config.toml
num_hidden_layers = 8
hidden_size = 96
num_attention_heads = 3
num_key_value_heads = 1
head_dim = 32
intermediate_size = 256
vocab_size = 4096
hidden_act = "swiglu"
norm = "rmsnorm"
norm_place = "pre"
norm_eps = 1e-06
positions = "rope"
rope_theta = 10000.0
rope_fraction = 1.0
qk_norm = true
attn_scale = 0.23
bias = "none"
tie_word_embeddings = false
parallel_block = false
init = "trunc"
init_std_qkv = 0.051
init_std_o = 0.0
init_std_up = 0.051
init_std_down = 0.0
optimizer = "muon_variant"
learning_rate = 0.012
lr_mult_o = 1.5
lr_mult_down = 1.5
beta1 = 0.95
lr_head = 0.00654
warmup_steps = 0
schedule = "wsd"
decay_fraction = 0.349
decay_shape = "linear"
final_lr_fraction = 0.0
batch_tokens = 8192
max_seq_len = 512
doc_mask = true
train_tokens = 109500000
max_steps = 13367
dataset = "wikipedia_en"
Each number is 128 + 32 x the weight over its row's rms, rounded and kept within 0 to 255. Layers, rows and columns count from 0. Numbers have three digits each. The size before them is the row's rms in percent of the matrix's.

# layer 5 attention query, 96x96, rms 0.426, rows 19-31,50-63,82-95, columns 0-95
086:097101182176155173111197117115120159142104122121083125074126138110133220168146148181109135156146128122161155135161135152104094149144097143153125183135188145092094144129087101127159104149170190138110153149162092097223142198124107140133063153145140147103160102130151092129123165148102096154
158:125164086147184179123096140159098098106138223139098102151135141163132191144144161119109082084172135148106127135126113181180167129145136152121148168076140121116118072168082125165146181151138170140125087126144129082187148128135112063115127155128121076092110168098110207109068151120113121124
108:119114179160148133145146074094123140147113127099113161094105099128101189118140170194101123131146155141098106173132152150088119151125105145169119177152189137112112163128095046115190087174138151110074094139179120100207106137131129150178085146127144152124153099171168135189084148158151072156
074:126130094122137123158100102150056116143090127173103138194135157061153146179159195140103130140165103124140100103158124173198126149168145131145110174092146086113103044133078147120155202099111172183138133134125104092151137123071101086110127129140098123157141125115171189128135159097082140098
057:138091134134115108137109103100140133170159138105134130131077140075190050062119047109136168147107139133149142201081161134100069125063111159121118161161093142205079124116143099104140117127086148122122143138146128141126104172160094156127143128126140153199088068115139067140115101180098124125
054:113113107064139100095095148127146146161161132134177102126103162100184042120131093117162110137095121138116159132127133100135112136088133115147132113148146164203128105144166138084037144081081127158144132103129166127111106179165155168108132095096148158231093095128156047126147092154121134126
079:100109121157102111111113156118147171160134100155078112168207147178146199103116226115134073159129132140183128111118110119109126172137160164192097174125198082143157116110107104118120143090171154123131144150110118093118101176109114170158122126168166134176163122105100117108088075128156108184
105:131176108088102161114113108125153106107155154089109108070123107152162131152081182076094133148152120168139148179032122106125107095082133148139097109161151142119097127166164074156133139122121143073105120129130067054103108114118105098139112146130177111116127191174155064123144088095156056162
115:170129109123136132126173136149115134141156076116097141071108154195088153120113142149076088150217138140147133137203121141101155166101117083133095056175114095133140104158138134168170137181179124208101173124127151102106069144152131116160101082151113173119124137143127152151088104170150122073
116:148114121168109092109201119130091169129182121147145096063101129115149140159113129223200090123108073120128220164097133114122089133166097149131131128094187136121115135104089153115135169146140143096165120135160109116190123135062134139132090138163119152143099150124109169099129090138130206162
122:102159111133144101079135141163144099071136127156097127143119165120113146059122120106116163123097139151153146106115150054104109111115113159074053165112152108114061120091083177121104240187168128128058083110141108142151136126144113129063102082106123144121118097102115172101124113115177125140
121:159176183106093128104129077103165061089161084102116093157108170079106147130161153110137120117191139113116138117134157163123081168130147129123066079071126100182148145125158048129124144089142115126166139092077144125169204138112052092124139112115148143133110122147109107194123135165138169137
108:095095119132199049168149050084109165128126157095123198093131168100100100154122160130134107090112198103139103113105090117123165061131128111125150161118120147127168119123127168149123113107094055113144090102055136115085099117118091120171111172171143124184083128173102150137106120098137121105
086:116109188137164153083152183081202098110177140091102113083135101113134058144143100094112119107131093126134148169151141123162139114113103204151158126120120106164132135164085121101111174087097077126133076127126084176153099142083152102154089113145142090132149177102090128088214116106111069125
082:140167127085089133164094155133158132125098111121099125204123152090152088186112140091129202142075148106164100124142167140131134127142143129156151102139091132177122062111122184118112115147112090174138125149119182163111126127151201144085174058121164139084134095094090082139158103085078083080
126:156094205116086098066180126098152118137132115120176131112128149096165082146129066139192122150104100083161164159150101087104046120070113151137101173132163152153133161091185121088106101087095091134156092130115142131098108134119099168172133153086149191167092105153100095133130093094134120141
094:153143205086102101050082127142129086111160075156107111145145090077150107151111104095143150161150129116103194106126156117177088111166085131126037113170116123166129141105104142088100115109124120109148157166114119110131084177109122136094134059129138120132138111106139059118170047136100170108
084:160155106091072091129082109176143156129160177132198102216107156168118145083101173103147104091095136118106152141090100112120151118124151095135163110123107125170119135111145149181102135115149104117170126110110159163061126135134179112100243137139145113159076140069085120143147107120127177142
091:089141133168191151145140117112108069124110115115100168048068091165086145076145147134090099143134144114108109145137239132114155111109129144134135138173130134098154136172082083133170087132160124116087132108125105141164084136105137112138021122100135116179148108147176162160080154150117117143
072:113146024093141131096124155104106106149139201160151127093155154157103076120140170103169103135138127132113166124131166114171168133060155111112082097100137126150172146150150137182075184104120103124163066098087105118066119096124148127113125117070118110223099128135073125110124148130141158139
087:137113120146084135096085134138123176171136069174088084139182120152179175081093230106134067161113126099179128094117118110104136166117199117211116149137169115132135088122102109148127129093174133106135138126098104104114101208098112139146121109158146155145154136111080123121095101102135149179
105:122160089075106159104122102119138114080148167090112112081114103158153134137064191063111129144155112177130159164076133104154117101085149143127102092139141152137110113161164098170124129126133142072110089130131061064113075128126104095140101147113177108113142208142127072120130081091140043155
119:172149097136135123115158135169102139123165082129101151066108150182086141107129122160064092144223145148138132131190123163113159144061118080110106072164124098137140110170141146158177130173171115204114193121109146092099087136140133133130122083155117165117120139136144152153111089178149119064
116:148130137154107064123187130139095167120191124132134098088093108114165135158110121216208084117124062108132216160106146127109079121155095131130101122104172144140125137129092160119131173152120121094185110130165114115179122131050137108128111116158125132145113163132105157089129072151132203141
115:095152119131143113100138147149146111058142124176088145146129157104098167047133108098119168144115137163134142095141139048117108111116109145075057168129160111106066141074084166117134223192151108114057087119131111119155127117138118157061100077123116141126131099110146146108109107122178130149
120:156163192112088114113115073106170076081153066095116087150097146073106151119153144116147098135166131107103145117131132160108081173152131153126072069073141112179134148119142054141110135093140118141146139088072149104192183133119040103137136111098142138124130103147100098181110124166127169149
110:084107134131209029163117064090097158110117146090139213110129147095089099155127163166129066093111209090124116132104091111118147083165117117127129129118132143153165099115127151145137107112103056097139093106076130109092103114142101130156087168147149115170090122180113141128122120099149134091
013:123152156139090123126184091077149125104087187135079151143120065152089140064151115083167112146155111123156099123146171118100156056122144121119110150109115148061140114119126099098122067147120114121091132114123155103101143128163096173050104186164087077172158112179110137147152093103162162188
017:116174086118135093110085188175042139144174128111176117138169132181160108102117057180115126143112137164130108104083126128152105123112144181106080164110158040151178076131140127157158163124125132117188144149114124130122129087137091103151171149121090153121122119094181105174099118144080083103
021:122120116129108086053124094158167120116156096098138136100148085158112112176132159120156096100106122119085173098106139090157152094140131129111170095132099177136132135131143095178091127120127103090097131108107120184118140077109217176109125149162156083000090159164162138145149145091110156153
020:125131128118123131155076184136109158167136147113123133192131213088130094142096118099099146139113126107161119108154061133166061188136129158132086142082192053141118076145162160104145133117064149148168094174130127095102114122145103104149164142144094159135173115109087117109083081151072100094
027:146146067089092063077097136152162135128129091116188102104194109166121042118140143112158080134084109169087168058088095114136132081124172092121130096167110177184157125122149151129114148083127091100163116088120152142075138081117162124131145131130137111107145169131182102125185113104126157140
046:163084123146084081136080093125082118154160106094137152126087122105133121053122138137103087166097147101126149179110236126197104086136123127158156135151119114111074146127083076144114105082139139125130151173111131133121068189149156107108093084119112149175086065116131148175141137149079142151
053:113100080070107097089093164139128125157177167143179109120125154111146052121148109109162070160103120115102184124119149094158110093092136106145140082106161137158122113126166124107018157060091131161146097108096140103091103149165176145114115091079133122184085112115156076124176110148123145135
115:126123115151098130102091146129125176166132086159080099153194134174163184089102222114128066159121133140184131103120107112092148165127174136202106163129183096132154109121111114134128133085170133114129142144088113107116108189103120166150129106170161149167160137102063115093083089110152136190
133:126165098080105159106116109122149110092163163087105107064123104152159132144081188069092125149148123167136149176048128108132113097084140150136103113155148148124098126162161082159138133123133145076104105129130070058108098122114100103145106152128176108111129198165152066122149090087157048166
140:174139112125137126127169141155111140131155078118106143067114151192084147111117134147080096145226135135150134129202123146114152154089119083117097058169109096137146108167144150166177135182177120202103185118122152102102080135148135122148104083154117164119125145143126155150096088180149125065
140:152121128161102079112193124134094172130189121139143093066097123116146135161117128220206087123112067117131217158105133115112081125161099142131125126096186140123117134107092158119136171147134133097175116128162114114189124133056131128131102132161122141153103152126107164095133082140131205156
146:101156111131144103083138147157143099066142131170095133141133165113104153054126118106117162128106139154144145103124157058111111110117112155071049162120152108103063124086076172122111234186165112120055074117141110138149130120139114136062097085113117145122123093109113164106121115118175123145
145:158175182111098126104126079100162067085157078100118094153103163079100147129161152110138113120186136113104138116134145162118077172138144140122070074069137101177140149119154047134124145088143119130163135092078149118175202138114044092128141110116148139135115112145107104191117130169134173140
135:088101108129199049163137055083102159127125177099121196096140165097088105156124162142126094089117201102133108120109097112124160079139128116125142145116128144126166112118130164160123113106099056107142085103059135109082100116129099121162101172165145115193078122180093157137115128094148136104
# layer 5 attention key, 32x96, rms 0.463, rows 18-31, columns 0-95
013:154093164094071097140078134168121124161117096095119153021119109118125130133161090134141131182122086133095174117099138129131108113080173136163185095151116165142092113140131118102135112112078115134133117125148168150152116088121122123086106110164133127046104164131019041141154114142138141153
017:097115195118147181138224165101188167124106139165116153123082191074168168222124162137137165123167117130167138159164105152111163217095116162142099155136143158104104115120097122150100134169177195128122106152141113139146113089122116145144099151147150137128142107117124110126115121147116065143
008:160173016110146129159095087179118127137139157136155115188127129165101194121173112146080109085118179146115108168147140180195129074138167125120179123117142074117128096095163122115121173089126110109133112140112158129147107174097144114131145118073091150110090156117164176147104175088085147110
019:083101179133095098105155115102105115120108096137111177111128100056092164143130127172145134124164126149094132159130177145042138177089130129209095161153145193147109106121110071111098087161161131121115135138170060114133078092162105172118071154131185109110102096138105110179125146146143084135
026:177109132096063122121057080097115005202135135162135143129098136154132150086144185134126083116106134100120116131119123159184127077163139120115136155140154096098128087109149111069163154104171145133072138104144164140170122178144153158159107085132113106125124121123122165137182140102120198130
029:182124152106093111112113109160119086170123115195155147100108147093137082058124130189135123169138137142121146139158133135227100042104136113114115141129103124155114142181149097074089140116149151135092156143102162139085107140154139188124082065122137112167086140136066107142149084104064144146
048:180164060123091102134068140169103097085180147067135121148170104209095087133158107097124091072094107151103175084098132101136120099193123114140168092142120103139119071104131172138139141074097110151090141065104141130104125187121180108113123139110143132117151181103132126111107125115143176085
128:155115072171131120113087149036163083166125135116111102186124144158132174097142101086133094097133140107153103057106106107141088128153147093090109136174165073115160164127135110121101143147155129068152148112144184119158095158124131135171153170094086148130103125128213215115086112101126107123
144:133085129141103133057119154102091138107112097057133065152171094077083118148102144149161126106140132165153160157117139131143105145081106127117115142108159163180198117125137145162109099083180099116126083131159037110095116132160116140081107136111089137136079123142139177089070105155139053083
158:068121086132176130114132110147091124131140000157118152105086173153098168143137094120138066151166094125138134131108134118082127135136139097134159139129185123072099098175095089104083139129121122100189153125116059110070100135138126090110165165118127107144152129091148138097149136131180120098
159:141126128127114088103177137130163141143162111142174116154148109120183144121137103119104146096141108060136176119148130161086084102179132116110125156153129095152148131211114141133118099187101158115154070124104122100129137127127114246130111131141179105087068108107040122134083201133170133143
158:127151114146156137107151132123118160149094142068110203192092063129103133078125156129127164122169123136044151151092067117065136127159142107077136107130139157127091150102159105114100164173135136169153093137072122104138171109172129123139051086101144118180077144069142164117129165097151110107
155:113144120116086127155127133176179029195206099147124108127149060091072152125148149196123109064151142119130092120134116120140132102152108151162097114098062131160131129100155136150072121130150143169143160168088083106170070134137139118129172144075130155119180109122092141144146146104170107104
149:097118102174155105129097081105132167086097130144163090127115123166104085107106170100106048102088169112129128136132040155144067126159147070129124162102168128109134094127168075165136128165111042169113146108165116152123137092055132160108137084132137142141173070183104111138115125161135130154
# layer 5 attention value, 32x96, rms 0.611, rows 0-22, columns 0-95
105:077138194084120109072130160157200107094094156190141126123158108192095129087148147141119192169144092125147146177088129118099122137153105072138119081073165094139160163093094115108173156135101102130120153151123146077118120128195120140122200098131111096124111104161140152139094109123071123183
102:134100122106109183138133120102119128084120116097163129117171143097123155095122127098151178100140161100146095143120105048158111086157187140163119126110107177119105172202122082123118155161214110090149162059152189045116129121146123090146117144151153124117125123154102097187140172162152112072
105:116117098146108116100070087113174102089086134110115170144099136092117114112115105108107127142097096092112167089123110184187155155130120138155160064169111102195108138135115139111103127121158163087134078135160128125104130182079034112039194142135149108081150077120166151161105137122155130087
100:150146144153151133146148103084074113140161098102183113167131076120158123169113137090119159156123077103126120151165080200128102153133175157092158113169098053085150121116158085123094168139162146117087107153107123126140116117204145097110125138178056136104104123194115038127124081104123141141
100:153154099105099175084096155105137175126114115144076117114127138109115163160187105090083122123161125144084137121112159145101096102134102177099120181089121074084104222127150088096069129130132102168136054166115100153097148163043154153126139111116126152114134159113146086158161078188113124151
105:184141108174073136104108073134176146141090105160144159151112139107104160156131144106088161160118134075104070177164129093125112127111109072152119149194145207144161120167122167115066133123086100136145065090116068097141110112137148082171168133091115080113127162146128098099076142119108175162
099:155092091102140105048109078108142138111115128114152124123160126138152218114146130143164144181111161138098146117126152141117115136116147173110125120086104121107078121174100184142198170145112160155121131112091156141128068172087151130152114114092023182117133163182149115159160178119178121166
098:149189121173080178134126149152127146111105102160058105155164137111144132135110148168157096139116153076151164151149070172076102117086128153123150111117062148092136189162072103133168098154096145135078117079125160123144098101122188125083099127093081092153143096103155105134111094132121167044
094:125193145100180104163081141127166148183084144104160117140136148150076131127188123114100113211110082146159154115141077098139061111094135136149103135123166198109194099102117099121113141117134164128070169107093145119154113157086129123087130150176099162149068186085119129115122188151119125124
097:101085175113106096106145117121131145128088104105078133138121136127094118110088100132106085145212141162141130150186115153152172135105166097060150130083124167142124130118132140160107114134150161110113108055138143136197158173165134161100160152152153248120136158161101154115172128174134193157
103:148141103143060063120143139129088173174136155152127167126119179170081125134111127171120184153125103092194151130201128098135148102101195114119145139113091115117144145119216122140089102103147109143111163152159114100139139130054075127161107075125138160093125155118193145143098106101190146099
097:065164128130095173110168151161119127113117114142142097146134089140154145117099177107131110103121168149181178168140196103105081108090144137080112067189146125129123084129122014105138133121132144117123116099092121180146150133089035120154129125140186128136148203117157096167105127134119136110
103:131147141090099177166130041140091097095126125109110090133051167167132176140138114187160107136139163146150146143125070106141106193142127135091143100154122097180178187137177185113130119153101132096074143114139128111123157094127139109095109075118140163162167115079145108119097165096114124214
099:169153142154119156090100131116140108133132129186144136137125110156106110130051133179227125163106162112125090084189155089122132147164189106125091091136121093075100157064047160143150147134130107125120124126162079102160120124103146104101109145123174107124079134104112085096083131213136109124
102:175128137095148102160113100128216126129138121146134166131144111181170185109081157097149123191115078141099152186154148136150187109152148206133154209070162150134136139131165063140165131143146105088157184125145101147127141091143129145126123164129173143134156104106156104086060135158140094125
102:141184151160116109099137101129156133177111127142139053082139162106086137133105108097144086140173179157163164102073093055150109109168168172159161143153153150131044140153153144130156148154090111142174119231155147169146150161152116117119131159186114105120095111124131121139173113091125142083
101:114081125110144162215066179203155154139086120095147106117132170142082093078050138130159116106169133081146138166173137153106126093111111151139137098147125098131117152111157155097139104192196117131136108094161117127114104173146144133192131108139069095057113134132144105135115183161136135157
095:174206135151152138133108106133139144135108136148170142116097095138125136129091126140122167112228140066096124117071152162124109148113046126137090078089146148162173123121167112228164126102137089090170101086126159186103128171117165142152162144130126163165133124113189097113156130125164128109
102:114169211120156145153078117114105137101166110131113136169100149152151068110066130164131123101159108130076073088195176071140049134113152158144176116093095144110129096175111130142161174086168138135138098120134108094135164133114113191136133099149098111100128120111140140167197131072150094162
104:135164119128124161153126117125198133145177144082117151133153086118098138099158128102147147161167102151185118159167185148177101155167212059121139143140105135164114091171111137147094105160039120116064077133136159150112154068137135137148140101151085134145182105115165177120134148166135103074
099:156115178157128112141126173089184097136115077148114121110094215163183090159174139123080156121135152112101123124117132124066129133121119131126078111095141119142088079154170113157090135111136132111143170119174104150131171061160089160005113137077067123099091157138145130127146148155136124120
098:110151146115117144082116139096104107130094137128135140147076155118109132203107095114123134115138194065115130102118127114147157065134180088123202154094149102113168148107120114149195057105093197142146154175040099180117099131168120148093156102125136129135136164139177103131104205117118114119
098:145138135107168065129151100094144112114072148169131106145192160194148111141142158126075112103156120078159113122131134145086152079144162192105091092180114150111067122143191209123137109097081082109147111090104094108132075185177117102140080118132149126106168122125098151144115102134129071140
# layer 5 attention output (transposed), 96x96, rms 0.919, rows 0-22,32-53,64-85, columns 0-95
086:137213120078076173154109149101166160050153104149149096153139163148112082152118122127149099153100115131150192115096156105154097155131075132126127143135104130099117113100111147130181097121093174094144117114192159178099113170147171162052175097121127136079137083078112138142055142153123118121
086:144156143177126126120094128088114147070124138113168165155164147163193176094082082131165062112107130155114160058090180083088145156155078170137164137138118103134078114168104081107134118104164054114118113081157101095098124102098113111157126134091163128140202165112107136127154098121158129078
086:130081127159142185110108099102138153089122143161183087116088122114167109171119102113147071191078124143127215078140132170122124144086158091152186136174140169157119129111207107136116090131166143135107147159154150092159129134130088178106157157166139099099092148187146091170133137111085182130
083:186076105096157178110137127129130096158059105098182112149149114178154129077089201089125162148110075137157130126094119075079109175106133109096123152186148068136099105144120164172141141151116190145135120151101095088068115167143095096134096162135130155089132084119140092107104103077132113091
089:081136079119113138077117106090143123146153124102168081136142158134064159134122142108079147139136106104128138140133142101153123110104148167115098164135150093123143143111158223087068053138153190138151086121095100093117132127059150117124100080198081087115185157169148198172146124128106118125
094:108121117138110098089108119138084139097086154122091122113111150156096116086121149089164067168115214096107060131092129150119103195124101147162145175137174097152127146131139153135113109165117144161131182032168081075120057099183135120118168142103110120126158113143184110114163097173137134121
086:155123148112125145091108100139127139121064155131192109113197098120112133111129081160136118155086123145176115162192118156157109154097153185145164113085100148121186127139107160143139171150156111072095182174161134151118092106078182098123185156106083178128181199129119163091146109077151141116
085:147183116144146133143132144186168158137083149151166153144128153173145120132135125146105081195080148111179091113161132195057129076112200113079142152130102140157101163108082173120119130143093106179181116082142164104136175151068113131111103139079187099072129105151122128106161142109109096111
089:190142112132109172099110125077146179187104156122066059088124097131119074090155102110076156125128131157086117123116135092099140080087150110129084197180151147116147078099090119056105161157135131120117140072128070138107132124111164182127184147117140146187122154109075134087125143113141137117
086:122173172098158092153146111169104167106092143126091115154142114138046111102132132133174097192066120107107153132126135087140121111101098097140186139129139168122117089140120117102163117173111174151197134112061174142210127116124144158179166090118139170106126160116103059162191139139154115094
092:079158139189128128108128141126168135163143104128123168140156137135063107107182135139179135137213134124139107116132146126125091122084122117092160152048068144136174189047189107133158143123152128141148117129095116127069163137119103106163137124168081131082106159092073127072092125102127157072
086:112201114164188147110116142160098114133143120140146130118142172132129099072158136110109125171221109062143174131142150137150107136088165128151113074135147118119148119129157120125140110129077188109097121110113098136179144095077114136144194128065176107101166195106189068110080098099142141159
092:105145106098173107159100088096095170124065077194117140096104155118098130101114104131154126136100157162118086113123151113153151128151145123092140135129125096145113080099158165128190157073126120110086055109120130092051148155130139132129129158091087195153144170168221130123078114144134160192
085:150150147124110121135148145071153079184160143174133221114153140152180081124137194139163109162118087181084123120166146109119114191127108080175087156124152048159119156103065138084138092128127129169124113155194118144136118146122165103119124106132150146173112171146094092117181134158144109154
087:140111153118122104165128148139118153138136143159196099144140040134112116131178033087057143149155086096135133124170118115097092131104082053133094135136093134118098103136127080122115117104092125174174141106172102093127065139164119076177123121114069121123144128110173193142119123138163169090
083:178235110136082079133142125124140124121156122135186122133155143084148169126108097113101143134144156120171116130130083035099184118166136088173116129138197126124074154106175143164088171147163078160105136143109142131140098113125130123116168116171134082163106109147071143112090133121155137203
085:135103145123094091115069129120091179175074103077143122099115164161126131176055144171158120115181139113099171151124185110163133122078094132131102107119126189149049163098127132132127139138169095152104149186149133104102113162111193116174132161122121095133090085093161103148097151186065125126
093:114135099132111097134137089108140093096125056138084138165144086119097146121079158069138128084141092151188128146127153161149088120096177155134075144154117151134109154149122129182130165192134136077157100159144129163109149177126096086142154140124157099076119136180102114129133198188197193075
088:089133184100088143083111114151106097124151144140152121093059106090120116112151146174172149092118178153123094096133120158124058160156127147145130107132171081161098122117098110152099123099077116198122120166076129181143184163057125093125190123146124136084102082085127118161165107099123167066
088:159151152141146093131086129146146037121083120160114120173130129130146192115215117128130174091151146156111144107159124099057119173134110106104109163166157129115097139114101168128215124150173161110170143086099115114187167143134162118181113085130152112124126125144156181133061181136096159140
089:175118140091125100074099162121157123108127099178111076136120166117167124197146053126109080092165191069122143140098146069100096105086135119136128114124112052114141083106147124112058158141112159149143135122155122151086132139089150150085081104118122146147087150146189105155178155088179139098
085:188101140195124175116117107077098121144128129113146185116156118095144123117051101152161091157129165096171141128189073141165100164171191109080127148172129131158129098145118085112146101161092160134124079107106111161096100117140184116130125078141121111179097136104173168120070171127131123056
080:102131139129161141135111128110181087104092097083150129111113126122130081247159219119175159117183121097111145104154114106166141098120180165172146132161103123113112139150122173086140137075076071108127106063183139128088073188100113118169117112118117164120117147150114108126099131124162126131
064:150166105062099163113114131105138143052117176138121089168082117079131099160140127122161120148099135133114183121077135145114110174112082119139127128139126121093122127061102136106156137111142150121160106123206136171154126159171154172024152099111129176137150080075110153137070171180136096098
061:129108143183122143134110159101076110135141105123168123122204159139184199113094088141146128109133128140084171079088193097093113128128084180157165114144082138126079099112124109130131162090162061092163124099151112089106177103087083091126141120122180118145140181134120154152175071088123141079
062:125097111179184170119129087114145121085116138140145083137079073120163106173136164126169095159082126138116206085134100157114113159123112125123174152172131132164140128123227067145134084140172182167111170161142131086169136134108128183132160157189123119141114137176107131154123141131077172170
060:152063149075192190083136173128140152201096151102174130121147137189141126102121174069123165132094117146155139118111143062121105146105134127111087112149149073131103110168103146172175165153122182117104156143110150115070119179133083111148094180109137138116135081109101066131130114066113104136
057:117120118138096129061130145081108139170114107142131098105116108116059149123118097112108103136073096131155137162107158092160098112094133171097119152082174100100140171089130182124087078161148150138146127134132100140098116109018118119121163054189090095143179178190175164157144113137097118137
055:120146127134121126083122082161164098127090119105094117136135107134095126143115193099151096129165162111128072114111146147132110199154104127158115188117145079144141140130116158140130124196122158147133144042201085085106077129215151157145189157150091111082108097161160166107103096187113099115
061:128107134079135125117132090140140119153086127127173091105168116106064174150144124193146165146106109140175150153196100124115097131129126204131187139096082126149175158152100199148136161161145133088102166147162162139150115182079202126144157111099092131152171168105088178111170118124124167165
055:167157097156122139117101135131166164187088134150124184145126153148130125102139118145111110169091133105171078137123126220063132083108235155107125118132130138148097197116059151139131145141150087134155146118191168116125167148082120132133091140068208137106109104113133135107106172132153113133
059:100155074135123159101109119071141205162129099127060073186123107135114116112163110152064138094141150154127132125096106137051126078121130125120078134141157178123142109173100091137130151157139133101146098129151099139088172115142196166165153195150150127154118143075056150127108165114163166086
063:117149190132166107151119093115122175115084139087079145136119133089078156088117126147178106170120113119102138161148133031157124116122133100149156144115153183070096109089127114128110133135092140138163177166050170147094122081103148142209089079139105158138112191144121078189138151122119115112
059:094124151215098149069123138098156100145133158122119119107164135150105118122190122133145074121221154145155111092109142105109130118103152069071164165076106132138183148067188067127167107149125109146138165092127150138075156152140086154157159137151058159140130190118123133113137130121096164114
058:136193139171156143095136165151116114136164109140153144149103156120140139054106151123079149142217099101136170109118176127155077128126135113152104059114104103122114152099134124100134132131121159140082120133113057129224164121094121101135194141089214100122161153086150107132065117109162124132
058:136145132102140135117150093131104134174116073201077096141081116084105134094104086165143148152076141129073096104181130179149183136128160100076157118147105098172096084103159144134179126054105133154129034141075133086105148203137159128125122122118139180139102127158101125108115105127147154152
062:106170137150131105122106116093140111194180099208114162121154134168124073136152171151159090182117091147110138095177121082136146155103123072122105170102150058158151149106068130151107083107094115174108179167212138127096092152072147108127146102097158139152129159138152102098168122170124146138
058:102092132127123111149117144135110133168120099127151151159166053092141139149198096093049145164112050120164152124153106123139081117097099070120115111165104137103105103157070079131120121094100119119192089139194124113061099157174128126159140116087067078092122118164124169116143134158150161096
061:147226093169099108151165084165125115123139138159175113099161139094099153099104132125108174149143184108178096105139081021134151150154156081165118140166186134142094140132170116169085161128128072147097140097093144117124091124087115130137157107166117070145088112126065139116101127123128106163
064:154102124149125119128106094127069184187071109099151092116105177134120157162088158155137118150158121118143117121113121169194117128070075108156134106092109186140068170122102146116161139083147112148142120143162137082136162180112220141196134136153134093187117110122111101155124126206098142090
052:106176092118099108134140053169148104075152092180122088104133126108113137122099119108137104106126120121170121150169155146143116108091167131171128154185146121144068109156115073140065131154135157137158147121147150134180089178087117079120144130130134119128143104146107137166177181191187224063
058:080116125108136133078083105125101099126156134108113124100085146101109146164167095144155138122129112171150099080142165132105086161131115159122151100156212079173100118145091115132079156097112106161114093183060142175144239163090167105145181139135136141133129146079094156135128087113122184088
057:124098136111145110105084130168124072092063115166106143174143105154150189151185091122147142099147165172105144131138087131072128144114085086065147168139190181148118114102113150129195151150188097102121183074103129107145180098176154089129115093123174131094153138136137145109057157131114142120
056:183103150115129095071112142127168084153112123134095088137106156103169111153123091130073123096171179142129102080116078062108093118097161114094137101113086076117134166132159103087097163164135150175154158188168171166116085165114134129099066108113131145120074144138170139154197176103166164111
056:221111128172084147131128076094103138126130119086105163139155118089128117100051112134163094157120175124143115122194076113173135152158205119032152157161096150169150127139119096117130083172091173139102100102064109162119101122127146100134107098098126137114110152104120144109086163110132145082
139:112055142191175089116144113152102103207117123109120164091142112141132171100133134127097147098158131121119063138167100136121160095134187123125129118118148133160138136176152111137084143139148092160104147139054106079132140090095091086222091163143127103148115177187151109122203105090128149148
138:116117109073132125127156115161156125166128131143083102110072106097061068160169176118093170148140126107154089194172064168168128107110187081108092126116153135123185147105147163138125123162090205150121141175100153163160110153164151151113127125155082134120072082133149112119092175144106122182
144:128169138087092075141138163153115114176138117103083173139169153134091150078133129144095182076177132116133043174116144086135135105157115155118070111078119108099125129143034167115135169122087101107151099091109112165090123127138148074137099093075124155139155106068129147093129117142177079106
136:080193131170080071156117108127123136073185129162073135121106134073102127173158061177130084113156168112100121127161126194161150093150126141152148123078108188123160150105143099086097106104138063123136120098157138157189138080113165153116165087128123111149126175144138178141141155186139148142
137:164123167129146122184128139170127129106113138140102171138124115128198094123136131148171124121144151152122117096133117159097145149158113081146148092143096162141113099153107036153184198107105072116107157136146161143144128136218114137135131191052170171136069081078102061091110131123153141129
142:148123140115145146172144151110147134153172116143169135136130118106165140151134088165091185104122051159144198132158120102136148058119155113096120074127090168101120113123127098120138142079135107097127084226077176183153197153057114118134074100138153142152116144108077124149113160071123132139
137:111146112163130122157146157116126124115186113125066156149069151149162106129119164082109118102165141109077128097055142110112154109147114059120078130172168123125068113109157082113119082095106142190155073092091111107126157116180068150124079117151174087103079072141146088164096147161118096120
138:098080145103118119118137117086089088101178119107101086111127100088120135138124133115154162064176119150078169139105125048198125179145038130173113112119146115102160076148183087130129118117142160090082135160090092148131083110187142132140157115184057145180138149113130127152119101136130157139
133:100110165123147086165147132184116068070144123129202195136134161125138168164092152130188104148118118097162139134149125150179122183160110138137182083079097093142114169127167152178144097093120125145127134166118180117167109135132076075114076085121112117065134106164195114160134104145110102153
137:138093072142089159101119157110149082151178109152174128105126133132205125163132126118072155065175140143154106107126124202108135140154145159111075113134108078155149159139136145146113129095151096108065098119206079105087135156144105105060122178129135086136136081128142193079081116122117144165
140:175112111054141120166134112141092134099112142127138109123095117116181146149066127119088147119027109123111150148133114140138155131168127162175097097206177114114073081205060167130094130121116132111109117143154132124192101110124160131090108127089188110147147081161162126175148137151144092170
137:140052130084074111152128101097158145120105148113105117124134085125125142186119115144165125098028154186112081131123093115105160124153103133105150191132128141141119126139107131145117137126165073134159138137146179123055102156177138129115058121182063157139093071165081171136187148153106118111
138:148110140162087139113138168153159091114181178049157128141169123149169131156149165119105123116173100107159173143109113113099085128112101147170112126123141159095151183158087097122061103201143136125156220133152123168191105084128102125131127112162155061102122096089080127140164150113118094076
136:123094114120137148120122123181108165067083122065128057140100118091097186127112070107096159080146169088168124143080116160130130073141142183099161091141105211093121103153194123139127175139142136086142117091049127119122147101156094150134126157141102108086138086109140163150081128088119134102
137:137152109136133146094133107114145104099124128105074135105106214137134134112068204169204109106120191153106117135091142134141168130153171201129154126105166122144159156114150176133140138166168135098069137135067140161161179106086134165083125143162196153151116131129098068122126132102097083166
142:092016151102162164115102153114124134137112126115066133140097113170131097139148142136152094116116086142084154135121176238141081125088112165085137124105061124125173109142079123087171088114108182093153114133160109131125159142152129130127090145084130178098158145120190114145161124136110128070
137:115154121118148156139177139132175066073185150174105144160142078108134112081193101087103141127080123147140107123139099114077133131186173133115142150156139065110207085151143120130114116146100158101135119086098121164143117087149047126071123102123128166099159162154115157103150114055181119145
128:145104165134155156119114186127108154173123191095163138113111159142156116135179110178118137174122156115072134106113094095109162141170082105106166102086133116118167117100136151087152100073123111162097139107106117101117128071146159175118099114136103155167129136084155140111107060062057041190
138:174125096151154112178159148114155157134102119128114138164185133168139126123096129091082111158130100094126162174117120110143192089107138104121120145112068180089159137130162147118172122161173148065142144076190122078116047090192116159123068124111128117157146152181137118099102163159134078187
140:107115110121109160134173126097117213147184132089142131081120129114105066133044143127122094166106098093154109145098147145196134090128159163169128087103082110131155127152149092129046123099078120145106096182160130147073083129109095147094138171125091134137120133116105083136203080129156097120
134:077147110153131159190150100135092143133135149099154177122140097145084135070116196123159163170084065162133124136155138199155159147164110134137120147142152197142120142139104146155191091103141097092110110110092116097165143103158112112167189157146131106114183106114071142102067082163073103155
137:054151124065146089136131162173154129121129135154126076132103136166116134145207149113091171097129088145091128134060193126083141098092054147206126105085135115094118141116132172141116159091164089118142174150164146092155153138121085147128140173128132131100151117151097097143179080133124121196